config.toml
rope_base = 10000.0
parallel_block = false
train_tokens = 158300000
steps = 4831
Each number is 200 + 40 x the weight over its row's rms, rounded and kept within 0 to 999. Layers, rows and columns count from 0. The size before them is the row's rms in percent of the matrix's.

# layer 6 MLP down (transposed), 192x64, rms 0.223, rows 129-191, columns 0-31
102,328,180,162,224,216,177,248,243,184,197,254,192,191,223,160,211,242,171,213,225,241,261,251,233,249,233,159,193,229,200,217,180
091,214,201,198,115,172,186,246,190,141,173,207,191,174,231,282,181,178,217,198,125,253,209,187,255,201,251,241,204,194,137,177,173
105,224,225,210,200,239,181,164,154,257,186,160,224,213,223,239,164,200,252,188,170,202,214,104,263,246,200,262,161,169,204,252,273
105,191,249,216,257,212,132,202,214,212,180,230,168,263,177,229,169,215,150,210,277,196,210,131,224,186,145,206,184,266,257,229,139
093,238,167,221,231,197,244,163,266,230,174,302,172,222,268,282,202,141,228,182,232,132,189,245,242,184,228,213,197,167,243,284,239
116,169,248,192,160,239,211,179,190,160,240,167,150,170,177,170,183,192,216,224,236,242,212,285,220,185,190,161,274,259,193,129,286
083,180,212,175,223,152,228,187,306,145,184,244,182,247,221,180,96,185,202,225,216,224,231,168,173,182,195,229,228,122,245,168,194
109,211,194,211,215,220,221,219,248,145,226,238,300,158,192,257,178,171,231,168,279,137,216,242,207,194,210,188,221,155,220,176,240
092,174,215,146,157,216,196,200,208,154,148,214,129,178,290,181,179,200,205,202,155,221,165,210,143,278,223,196,256,141,192,183,221
128,191,185,186,188,215,194,196,157,166,158,172,171,173,248,270,224,149,278,245,152,218,181,131,173,330,174,216,207,221,205,160,216
096,238,179,184,148,176,127,130,213,179,326,214,175,267,230,223,179,180,135,186,192,255,204,244,187,195,214,207,210,213,242,177,225
105,148,170,217,186,228,240,193,216,264,261,220,234,206,133,234,239,166,213,213,219,184,209,270,218,159,187,229,278,212,227,161,215
099,238,185,210,181,266,151,189,221,164,168,190,287,133,124,200,200,176,173,161,222,249,242,219,169,238,233,189,193,255,183,130,209
100,258,157,170,168,210,196,169,190,142,173,271,210,211,143,160,179,163,200,154,190,262,116,183,205,327,188,172,195,268,233,172,167
098,198,196,156,187,161,273,200,208,168,280,233,113,163,166,166,102,184,158,211,213,200,218,157,166,229,186,164,186,166,216,226,192
083,229,214,217,146,244,192,200,133,190,111,203,190,87,163,194,218,210,236,163,141,247,270,246,176,167,254,223,184,178,244,148,185
097,233,231,205,253,234,142,113,197,150,231,186,214,155,238,251,223,178,241,124,242,216,207,150,246,150,137,167,135,244,152,193,197
103,264,200,241,203,208,260,169,248,123,250,183,156,144,158,237,135,176,129,200,217,198,217,185,167,128,160,208,272,162,198,214,235
098,214,251,209,136,212,231,211,235,194,226,147,219,120,186,199,172,245,166,185,282,166,238,243,217,154,182,247,199,106,259,117,210
108,146,206,228,216,170,178,161,215,272,273,243,196,244,174,184,197,245,268,199,237,189,262,151,239,134,206,214,201,279,140,230,276
084,165,185,179,218,223,179,219,167,174,210,204,217,206,154,159,218,192,197,245,189,173,217,244,118,178,98,161,228,189,247,122,208
093,181,239,188,145,262,180,197,187,244,167,128,121,217,242,232,210,225,231,189,261,214,210,190,196,214,192,223,194,287,166,191,303
095,215,182,260,211,175,135,241,208,143,208,215,124,243,156,254,192,234,144,255,195,212,176,163,201,226,207,185,176,176,190,185,204
116,217,158,211,193,162,177,231,169,169,183,202,167,246,165,237,162,177,222,220,109,227,189,198,254,210,210,209,145,187,246,201,240
077,214,283,178,202,215,213,158,231,147,210,163,279,226,223,173,224,192,156,183,241,156,189,195,299,192,156,193,248,224,215,195,159
098,177,151,290,159,197,191,194,192,213,197,165,239,180,121,270,130,230,212,234,133,193,204,222,192,169,258,166,230,144,212,191,256
093,209,147,195,241,168,219,213,135,261,225,177,205,185,112,255,198,188,237,120,227,138,240,200,133,194,193,201,253,267,265,240,149
102,178,241,204,174,206,196,205,201,217,170,206,302,172,222,166,195,151,155,161,152,243,194,214,286,189,211,260,195,263,257,241,181
097,208,207,176,160,231,212,205,216,205,204,238,198,219,184,212,169,160,209,209,278,263,182,224,164,217,181,170,186,161,212,250,158
071,149,262,182,176,204,250,150,237,183,237,205,341,210,283,233,176,166,223,181,197,125,239,166,254,206,203,234,206,262,251,171,253
099,265,168,201,203,139,182,250,125,162,195,175,175,151,148,172,213,224,179,157,202,189,164,190,94,242,230,115,160,175,155,176,147
099,200,142,100,109,169,180,206,207,153,126,201,145,203,166,251,152,215,284,276,145,183,210,180,192,185,153,244,208,191,244,181,276
101,188,194,218,207,120,219,197,223,198,247,229,185,196,193,187,143,225,287,205,124,256,159,222,178,172,235,133,249,252,211,197,196
105,114,236,223,217,189,195,201,196,203,191,197,187,236,171,142,151,157,163,167,264,106,204,217,176,218,188,162,232,250,185,209,154
112,234,150,177,233,236,234,191,239,195,110,244,210,189,201,164,181,179,220,197,182,231,214,187,151,244,206,241,282,206,256,251,243
108,201,140,136,233,178,215,234,158,198,207,217,251,128,275,203,166,211,209,273,234,239,232,232,194,254,281,243,208,175,243,144,271
100,214,199,241,185,169,174,204,198,222,221,142,100,204,138,232,181,241,186,131,235,145,216,162,215,172,278,177,193,256,244,217,139
092,205,169,187,175,225,170,232,159,304,233,184,195,111,168,234,256,216,189,171,176,163,212,162,130,182,218,228,223,243,231,183,196
084,195,194,185,198,182,227,221,240,174,176,233,183,253,245,172,239,270,165,207,232,171,189,105,220,238,122,208,218,162,274,233,254
097,210,225,189,184,202,194,181,204,204,184,143,268,146,109,227,242,227,213,167,249,247,187,197,251,199,169,210,174,137,242,142,247
092,205,157,216,209,180,186,179,238,196,302,207,203,158,217,211,257,131,187,237,167,204,187,220,227,180,209,227,219,232,236,208,235
088,217,226,200,199,268,180,233,203,153,191,180,211,173,235,175,219,229,132,182,281,197,147,171,197,248,174,184,290,206,221,172,226
108,248,171,216,168,226,229,130,157,240,262,214,123,174,158,172,212,197,273,243,231,210,253,125,149,199,219,195,168,201,144,217,190
094,141,184,245,248,223,279,144,244,211,232,139,251,225,229,176,204,110,190,207,191,198,206,215,211,145,178,205,156,256,211,189,225
112,218,243,166,137,300,145,276,187,226,181,178,232,172,182,163,94,222,206,288,166,136,208,199,155,222,189,158,197,157,208,214,192
105,260,217,263,219,182,239,199,188,174,183,195,170,298,178,159,146,186,142,186,163,226,210,218,192,245,163,237,255,197,263,250,223
091,237,150,212,182,226,232,282,146,217,168,191,60,200,176,303,225,203,194,207,228,197,179,251,154,167,220,177,180,200,153,204,206
087,153,167,153,211,252,253,246,218,267,182,248,180,195,285,252,185,171,222,247,134,155,161,244,178,219,166,222,137,223,129,168,226
093,183,203,237,173,224,216,192,192,223,215,199,268,248,189,177,225,221,164,207,228,225,216,181,177,248,209,154,260,175,137,300,180
093,165,198,160,185,222,179,138,180,159,170,216,203,291,246,155,215,190,123,207,260,205,210,300,161,164,232,179,178,220,156,245,224
117,151,240,162,222,241,199,210,189,216,170,183,148,215,182,219,191,158,187,220,234,197,160,152,241,221,203,216,137,167,172,212,271
081,209,186,224,165,224,126,278,144,227,186,237,167,186,149,159,185,225,212,204,202,224,245,198,168,153,134,249,154,171,210,197,207
077,210,177,232,163,210,181,215,171,220,108,260,132,176,237,253,231,252,235,169,190,181,171,179,136,160,267,182,162,180,181,302,232
115,178,241,249,222,187,188,190,210,238,188,167,182,315,176,176,175,276,169,203,192,258,232,231,161,129,165,189,194,152,173,208,243
096,117,214,173,251,209,237,185,148,188,231,192,206,167,221,219,259,167,238,234,156,168,205,182,214,191,179,151,144,192,106,220,155
117,269,219,249,201,173,239,181,142,269,172,236,156,255,209,253,209,181,209,276,220,165,229,208,150,219,207,247,235,241,208,168,266
117,259,189,191,208,93,138,226,217,196,244,230,222,228,184,172,210,226,279,219,191,246,172,149,178,247,210,135,175,240,202,232,267
104,216,254,241,154,236,121,148,143,173,243,179,286,227,251,136,189,135,198,178,187,218,190,176,192,202,194,214,189,201,136,215,237
103,169,205,268,225,249,141,144,236,265,181,214,137,240,182,215,127,244,169,233,156,210,216,239,222,171,232,200,195,166,196,224,142
085,187,192,187,260,217,216,212,271,236,228,166,139,227,241,191,219,250,173,190,240,143,209,169,282,214,85,156,262,191,265,156,247
105,180,212,262,209,177,256,183,195,203,215,188,172,209,143,188,143,115,191,195,196,213,224,283,117,198,231,263,189,192,217,268,167
098,136,157,197,181,211,196,167,165,164,219,171,190,175,277,252,183,184,170,194,187,270,217,210,203,265,209,236,141,222,210,223,196
082,202,193,250,165,204,224,227,202,204,160,234,198,121,198,219,224,160,271,153,121,227,194,201,174,176,280,215,180,221,212,182,212
# layer 6 MLP gate, 192x64, rms 0.25, rows 130-191, columns 0-31
102,190,174,246,258,184,260,178,142,204,260,225,272,172,152,233,136,228,174,244,170,272,216,140,143,209,134,266,178,262,137,157,217
098,234,150,225,192,234,219,194,196,191,260,251,221,158,235,218,186,188,296,144,128,213,189,274,158,180,212,217,190,245,232,231,294
096,220,249,173,183,271,201,165,189,132,116,199,206,109,174,216,172,234,203,202,203,163,307,206,213,178,210,212,234,225,195,179,203
101,291,210,197,148,204,259,150,242,264,229,219,253,132,218,189,240,261,159,173,221,208,250,185,215,141,177,210,179,160,143,244,214
101,241,261,201,249,271,249,241,155,185,204,126,137,181,158,182,241,225,159,221,198,220,205,195,167,215,228,150,238,121,218,226,197
089,217,149,201,173,142,173,223,193,216,254,159,178,274,162,248,171,277,207,116,219,186,259,228,97,202,192,199,279,191,188,200,191
100,184,141,235,157,206,188,179,194,234,264,213,136,239,177,157,113,187,223,186,201,175,216,175,180,214,191,118,190,190,237,227,286
102,244,151,163,170,249,172,79,198,189,182,236,176,233,208,201,194,204,191,181,100,150,200,194,177,227,188,162,226,210,171,200,228
124,178,183,198,180,214,216,227,214,275,171,200,215,139,235,195,193,187,238,203,239,195,252,228,171,303,136,230,228,263,251,259,178
109,147,222,256,199,189,238,211,143,179,166,200,235,249,155,232,182,275,226,167,237,213,224,165,215,205,218,180,225,235,136,247,115
111,200,162,132,192,172,210,166,205,110,262,154,218,157,187,171,258,153,246,181,238,184,143,190,190,152,249,201,236,256,194,199,231
084,251,193,193,172,203,247,202,125,202,179,193,275,242,251,243,239,202,186,213,237,216,186,195,119,243,158,215,212,182,235,133,200
097,192,271,201,258,207,192,226,155,218,146,249,228,209,213,134,196,143,215,123,147,175,187,169,192,210,203,150,173,221,297,187,116
106,235,216,130,184,183,148,226,155,208,194,210,212,231,272,226,248,248,223,188,206,179,231,230,203,246,161,130,254,235,157,255,200
081,200,231,220,174,250,230,160,258,220,248,139,164,237,212,212,173,213,179,167,247,225,146,247,129,198,259,160,203,178,161,236,274
116,242,131,191,190,129,236,157,138,191,236,202,184,195,199,123,193,112,265,165,142,226,187,189,186,139,187,198,283,179,203,162,155
098,191,223,187,215,102,226,256,112,216,180,216,178,254,172,112,159,211,222,195,236,252,181,142,181,184,188,260,253,183,261,177,186
104,147,287,161,217,246,149,192,228,157,152,246,210,144,238,165,221,150,230,207,124,181,233,216,210,185,213,111,237,213,210,180,191
097,227,262,190,190,243,104,154,184,248,182,222,179,269,211,254,207,202,179,183,156,136,163,272,147,219,203,192,192,260,264,258,237
083,236,239,171,196,160,185,241,276,203,197,199,147,236,228,168,159,219,171,194,135,226,218,204,187,185,174,188,239,198,227,247,222
106,244,204,229,127,260,153,149,179,249,128,140,170,192,248,197,172,283,170,163,261,223,206,187,170,143,180,214,185,205,197,175,222
095,153,151,245,137,217,219,185,168,172,184,250,202,226,213,167,152,216,184,197,209,214,242,171,116,218,206,198,195,202,166,165,202
128,210,194,280,218,297,182,220,149,183,192,215,216,124,175,218,177,160,164,303,188,237,134,188,189,165,177,241,156,166,170,233,213
087,229,247,218,256,206,231,199,208,187,237,285,308,195,202,200,192,178,155,171,132,234,230,216,272,172,253,178,235,178,191,256,183
102,156,276,156,174,113,211,215,186,197,169,222,244,185,196,150,301,216,192,174,304,217,192,180,191,213,181,245,170,279,134,187,155
092,204,209,218,152,269,142,169,147,134,264,163,152,220,218,171,255,164,203,194,184,177,192,183,222,168,253,223,158,191,213,164,201
102,162,200,295,127,221,220,228,194,206,221,230,150,180,246,254,185,169,132,166,243,169,269,193,248,209,217,113,214,175,163,217,215
098,207,177,181,141,219,220,255,214,152,180,199,203,172,135,227,162,246,221,177,167,169,222,211,188,196,212,275,253,242,323,251,220
084,230,169,246,239,103,123,197,289,225,163,224,194,173,216,126,222,185,143,146,157,276,178,176,195,191,223,155,244,232,194,275,187
104,192,169,225,197,201,192,179,145,213,136,213,210,142,201,212,118,257,236,254,130,268,169,93,198,190,192,166,137,148,208,136,213
109,186,171,206,206,154,261,118,81,170,237,190,248,162,158,176,135,221,186,108,168,240,177,209,191,146,175,223,188,202,175,171,195
107,203,250,222,190,251,245,193,246,220,225,158,291,123,169,196,192,161,213,155,211,284,152,216,149,136,164,183,259,223,127,270,260
101,145,243,235,247,258,135,177,143,115,247,210,188,155,151,225,173,159,185,213,199,145,211,181,177,213,223,93,211,285,212,191,216
116,276,107,189,182,145,233,166,225,237,162,246,224,208,163,193,188,204,136,204,180,174,204,229,180,286,226,206,296,267,199,236,193
099,244,210,192,275,271,168,168,206,176,199,151,246,154,236,157,224,174,223,205,197,183,157,209,155,269,206,208,235,197,216,172,131
092,195,215,207,224,197,147,237,207,188,174,204,228,220,225,153,282,163,255,216,141,194,170,206,305,165,255,239,185,197,219,140,95
099,198,185,147,134,237,145,166,205,270,244,241,176,170,247,236,191,126,185,193,157,199,259,183,132,216,175,246,229,212,246,165,156
077,230,136,198,178,181,235,213,273,244,225,264,217,166,226,126,161,250,207,202,149,174,213,178,164,171,157,178,264,271,233,243,167
102,249,241,239,258,230,115,222,219,183,114,232,193,223,152,127,228,218,152,211,207,199,207,181,166,154,241,202,205,268,196,187,188
088,207,204,250,113,190,248,94,177,269,140,144,190,196,207,178,146,212,194,167,260,259,219,205,208,236,203,220,227,229,180,183,221
082,198,212,218,216,230,226,292,194,150,239,182,212,171,174,146,195,218,191,134,191,187,195,88,256,221,216,194,125,221,227,224,203
099,234,198,235,242,243,171,216,109,162,181,192,184,166,146,218,209,212,228,184,234,225,184,238,264,174,166,180,160,237,210,242,305
102,213,205,179,130,179,210,249,236,207,240,125,191,192,158,224,262,141,203,184,205,213,163,260,206,181,200,208,190,218,173,225,163
101,185,131,226,195,201,131,163,220,178,239,138,214,263,216,184,205,244,206,80,155,148,199,296,123,227,210,187,186,232,193,230,244
095,270,273,215,201,241,185,214,224,142,184,126,250,170,233,155,204,154,207,220,214,136,197,221,224,157,181,223,228,174,255,167,194
097,247,254,215,222,232,138,241,174,226,241,169,201,187,287,296,192,147,242,200,174,100,220,255,194,201,228,163,223,168,221,188,230
103,181,188,196,152,150,259,255,130,307,293,256,219,181,217,193,209,190,234,173,238,202,222,145,236,189,218,176,185,209,247,208,164
093,170,104,206,120,180,191,211,258,203,152,197,197,228,184,237,187,113,318,197,187,195,224,180,195,228,257,215,247,160,214,170,236
087,168,205,147,219,206,195,182,156,203,238,233,150,234,228,224,267,226,143,222,140,271,171,240,189,171,206,120,157,177,242,212,200
109,234,266,202,205,192,266,190,171,181,110,166,171,233,242,164,214,166,199,208,100,239,120,166,165,202,172,157,221,191,276,258,182
077,257,217,261,164,178,207,215,190,135,117,189,163,174,158,148,147,219,197,152,220,250,216,256,172,196,248,163,233,182,186,228,244
084,204,281,215,208,222,200,316,213,203,244,218,213,253,192,206,159,182,165,237,228,213,164,245,168,183,163,239,190,265,190,243,220
103,270,165,148,192,203,166,231,198,192,281,203,176,222,259,216,215,267,204,209,220,212,216,171,122,213,179,173,153,167,261,178,255
106,259,285,210,242,221,158,244,165,115,136,233,206,248,151,183,164,132,205,253,146,228,192,208,233,180,220,181,193,212,226,249,190
101,272,217,223,182,196,139,267,159,222,217,212,214,253,246,184,193,183,152,161,215,207,218,170,152,270,181,208,144,158,235,243,193
104,123,217,166,199,98,192,215,188,178,129,169,192,243,193,173,234,166,154,153,242,224,178,161,212,212,290,211,139,206,192,252,253
102,206,215,175,135,244,165,167,253,208,202,209,219,203,192,224,157,168,172,198,192,214,155,244,281,261,194,224,124,163,132,187,217
101,187,163,181,153,225,230,176,261,224,204,183,168,195,225,196,210,156,197,87,87,138,172,239,233,158,179,186,227,159,207,229,190
075,206,191,183,214,169,184,155,162,224,173,200,153,276,203,134,210,210,82,227,181,221,171,208,228,243,248,185,152,190,205,198,117
106,173,200,296,133,210,139,230,214,257,232,178,202,235,221,264,262,205,158,200,158,242,220,207,196,187,119,136,194,189,306,220,219
101,227,213,242,169,181,238,224,181,137,159,198,181,183,193,190,153,237,199,160,185,148,214,264,171,165,244,215,163,150,200,259,140
081,208,185,211,252,244,119,216,272,151,219,145,205,197,215,202,190,225,227,284,200,190,167,314,159,182,141,254,190,179,191,217,172
# layer 6 MLP up, 192x64, rms 0.263, rows 130-191, columns 0-31
085,294,244,181,142,235,147,250,260,246,184,213,195,176,198,160,268,187,130,134,183,218,192,196,197,279,153,169,222,237,228,250,256
110,233,213,252,240,181,166,204,222,232,194,206,192,197,197,199,191,180,252,229,159,263,172,280,182,205,207,207,211,254,237,191,265
110,236,218,233,196,271,203,270,216,178,205,180,189,183,217,279,151,190,224,243,218,178,232,198,166,204,149,202,220,183,217,303,223
093,159,183,201,254,188,250,214,177,190,156,163,302,206,253,137,236,310,160,183,213,233,175,151,210,222,173,209,184,180,186,240,153
112,155,222,197,169,258,186,148,147,225,281,232,138,143,201,200,198,173,156,202,258,129,148,282,292,251,262,264,195,189,207,236,166
093,152,172,200,225,177,165,207,189,145,194,220,253,302,196,259,172,213,186,164,157,186,225,233,204,200,196,156,247,202,189,248,208
116,195,137,230,246,130,254,164,173,119,298,217,186,273,136,207,133,210,253,170,184,168,225,213,122,178,183,186,218,181,240,140,191
087,218,256,221,279,182,146,271,155,169,159,249,206,200,163,155,232,181,214,252,312,292,95,192,156,151,175,204,252,237,233,176,235
121,251,247,218,157,205,245,237,174,276,149,201,188,124,149,137,169,173,174,226,221,206,247,166,164,253,195,227,218,223,188,260,198
108,153,291,199,274,219,234,254,218,145,226,294,183,184,152,215,197,174,200,218,176,218,245,144,221,163,248,190,187,288,187,263,209
095,106,155,276,154,220,205,265,205,187,226,171,207,190,204,210,186,242,104,245,198,208,278,166,234,243,189,160,186,223,166,162,198
097,194,267,148,206,215,197,249,236,269,179,145,203,100,214,232,213,203,235,247,195,176,179,231,180,190,259,205,203,154,180,238,238
091,232,188,145,261,154,188,189,155,241,200,211,137,135,205,151,244,169,263,238,225,162,137,242,209,178,94,173,170,172,188,161,207
107,118,246,224,123,199,149,193,247,238,223,203,163,183,225,187,223,227,229,173,229,164,288,181,175,124,231,264,196,184,130,153,223
084,211,188,163,207,216,157,217,210,149,189,203,172,143,222,266,225,127,232,197,187,175,263,216,276,274,233,142,196,192,292,160,152
100,217,183,205,220,148,159,197,142,162,142,230,203,194,175,160,201,199,285,195,136,179,200,190,284,140,158,231,227,190,162,212,230
106,215,173,240,212,174,237,235,147,162,228,205,238,274,130,225,209,236,215,237,109,246,234,226,200,196,176,234,277,220,295,245,149
089,223,181,249,295,157,202,226,165,169,177,169,215,198,213,182,164,183,253,149,203,234,203,176,219,270,245,238,196,207,197,256,252
104,150,244,235,194,148,228,154,198,172,171,285,179,207,124,130,261,230,218,232,238,211,259,192,189,180,198,164,201,305,216,177,187
086,198,200,192,171,210,239,156,241,168,145,257,208,142,282,199,177,202,241,144,237,184,223,179,199,170,201,237,181,161,159,203,169
096,158,268,201,156,234,163,259,198,180,215,211,260,181,230,105,237,246,212,208,177,186,208,233,244,171,195,166,172,207,228,160,208
098,154,110,247,193,219,181,207,219,244,249,226,236,185,227,173,270,147,180,249,178,245,247,190,208,134,196,146,188,234,113,206,173
121,215,170,143,270,172,207,212,213,222,88,229,217,322,297,203,178,212,192,185,200,224,205,240,192,251,177,219,119,185,210,182,192
075,248,190,170,241,185,196,205,238,141,278,228,228,192,217,203,165,190,180,239,167,190,217,203,257,229,246,166,214,106,146,233,175
096,261,247,142,192,179,257,188,149,180,188,169,139,152,134,186,192,202,169,137,214,194,144,238,116,212,216,227,205,200,101,255,228
095,113,257,170,139,158,232,212,189,165,217,199,252,220,233,154,182,263,155,216,249,323,165,192,250,205,205,162,118,181,208,165,155
099,193,142,215,218,261,195,216,205,192,213,187,186,176,168,240,277,232,256,194,258,127,193,222,207,162,185,164,250,230,180,180,210
104,178,261,171,142,174,143,256,271,242,151,163,221,230,198,211,165,273,145,239,189,224,188,206,256,200,201,207,257,201,233,194,152
079,234,136,196,227,250,158,217,227,185,163,157,173,191,208,155,219,222,138,257,184,243,183,147,241,279,229,146,121,180,214,267,223
106,200,178,245,253,184,202,176,148,201,94,148,239,245,172,241,102,151,190,205,222,224,190,147,244,183,208,178,188,200,183,189,204
098,276,200,198,201,202,200,181,206,192,212,243,193,210,232,177,190,187,267,163,155,166,245,235,174,204,176,156,224,242,250,224,255
101,183,210,180,136,228,183,197,222,210,195,167,168,191,242,207,211,226,179,250,238,185,211,175,220,161,231,174,175,136,195,194,237
104,204,223,218,196,180,191,169,195,216,164,199,119,247,214,182,232,184,215,188,211,236,180,180,237,211,110,135,194,191,244,164,230
104,214,155,212,221,216,153,207,219,219,188,201,193,112,190,162,181,244,187,250,198,273,266,281,212,226,219,180,220,219,141,246,246
099,208,172,202,222,193,184,249,134,221,212,196,152,230,248,207,182,186,223,228,185,160,147,177,128,178,228,179,223,97,204,217,179
093,142,149,189,157,199,172,131,186,197,169,232,228,235,199,187,256,233,218,196,238,183,186,303,256,189,172,245,158,228,122,163,193
092,215,218,266,192,233,235,133,209,233,171,223,193,220,229,185,119,238,237,202,214,219,232,222,234,201,235,192,199,173,122,197,294
088,161,227,204,195,192,164,165,178,199,217,102,227,229,199,153,176,115,227,217,185,247,143,236,225,176,223,192,146,187,223,207,141
090,223,227,220,161,145,166,221,187,185,244,120,210,221,274,221,160,186,213,282,216,219,130,221,164,253,113,172,191,177,240,180,136
096,129,198,220,200,128,219,230,210,226,188,212,131,194,234,139,150,185,221,185,208,272,198,183,195,204,202,162,195,194,197,236,199
092,191,146,272,168,126,178,235,144,237,152,199,183,225,188,196,196,199,237,209,176,203,211,143,181,194,253,190,171,198,223,177,237
107,180,197,140,188,247,197,201,245,192,155,139,255,137,191,188,165,187,234,244,202,187,99,180,199,177,194,222,224,129,180,174,148
099,283,182,177,169,196,128,158,119,189,248,248,159,125,226,176,173,256,153,163,197,217,214,168,150,235,225,191,187,210,129,185,223
111,216,225,195,160,195,278,178,180,253,173,156,151,121,181,232,118,208,191,262,262,213,164,208,202,251,205,284,265,240,193,186,152
095,254,226,229,167,215,259,201,171,214,220,166,175,178,214,172,230,238,120,249,195,216,178,215,153,201,152,180,258,233,145,187,182
092,173,158,197,233,222,157,231,208,148,188,182,225,189,172,249,89,205,248,230,169,155,147,193,217,167,300,169,166,229,197,173,226
090,214,190,200,250,192,115,218,195,214,169,184,245,119,204,175,129,98,247,200,233,222,216,204,153,216,211,200,236,221,175,181,246
089,166,145,211,200,211,197,293,145,207,140,170,159,214,159,158,163,193,184,174,279,228,232,95,222,199,195,138,220,167,177,232,151
083,186,222,149,190,195,278,206,221,183,248,237,206,197,184,245,175,226,194,203,122,194,188,214,313,221,215,231,203,173,317,230,212
122,234,155,177,150,224,181,254,224,252,219,242,213,228,214,216,114,150,172,233,207,216,196,218,209,276,178,148,185,196,235,191,178
077,209,175,206,163,183,165,228,236,205,245,253,209,177,278,206,237,211,184,248,192,207,215,110,194,154,157,214,225,214,234,139,159
089,155,167,183,200,131,149,221,195,216,213,167,176,204,136,240,204,135,231,141,196,141,212,238,187,191,160,197,148,209,258,197,202
102,286,177,214,152,162,207,166,201,255,219,173,245,201,143,104,200,215,219,139,206,284,204,256,179,208,176,238,195,185,176,187,221
095,232,225,284,164,165,212,185,184,151,308,209,212,175,164,174,227,219,248,191,246,229,159,301,272,279,193,184,151,188,158,242,228
120,220,202,219,183,191,219,156,276,239,163,221,219,150,185,227,120,224,264,247,209,196,192,254,151,204,179,206,184,208,223,173,185
118,168,236,190,254,203,256,215,185,166,127,253,207,206,228,206,164,145,203,149,253,264,144,148,201,268,234,186,211,180,195,123,193
098,239,155,189,180,228,186,191,241,224,235,262,170,219,227,210,234,181,227,184,174,77,242,226,207,274,289,225,242,229,190,256,129
102,184,52,268,136,180,168,263,201,133,213,183,170,166,235,155,159,186,196,189,180,177,187,187,225,234,197,241,231,151,216,263,189
079,237,131,254,165,171,181,233,127,196,199,252,252,157,189,222,118,231,206,210,222,180,203,182,170,174,304,202,123,253,153,181,196
107,211,243,204,213,219,215,144,231,196,200,132,253,159,128,182,155,203,306,202,181,173,239,212,271,162,214,206,263,222,197,250,211
100,199,239,219,215,264,154,137,226,225,206,182,172,151,185,253,210,237,182,197,196,246,170,252,240,219,219,268,226,245,190,189,137
078,187,237,188,210,177,151,254,133,245,179,107,186,184,116,274,216,207,137,273,222,196,184,188,254,209,232,239,141,207,165,191,153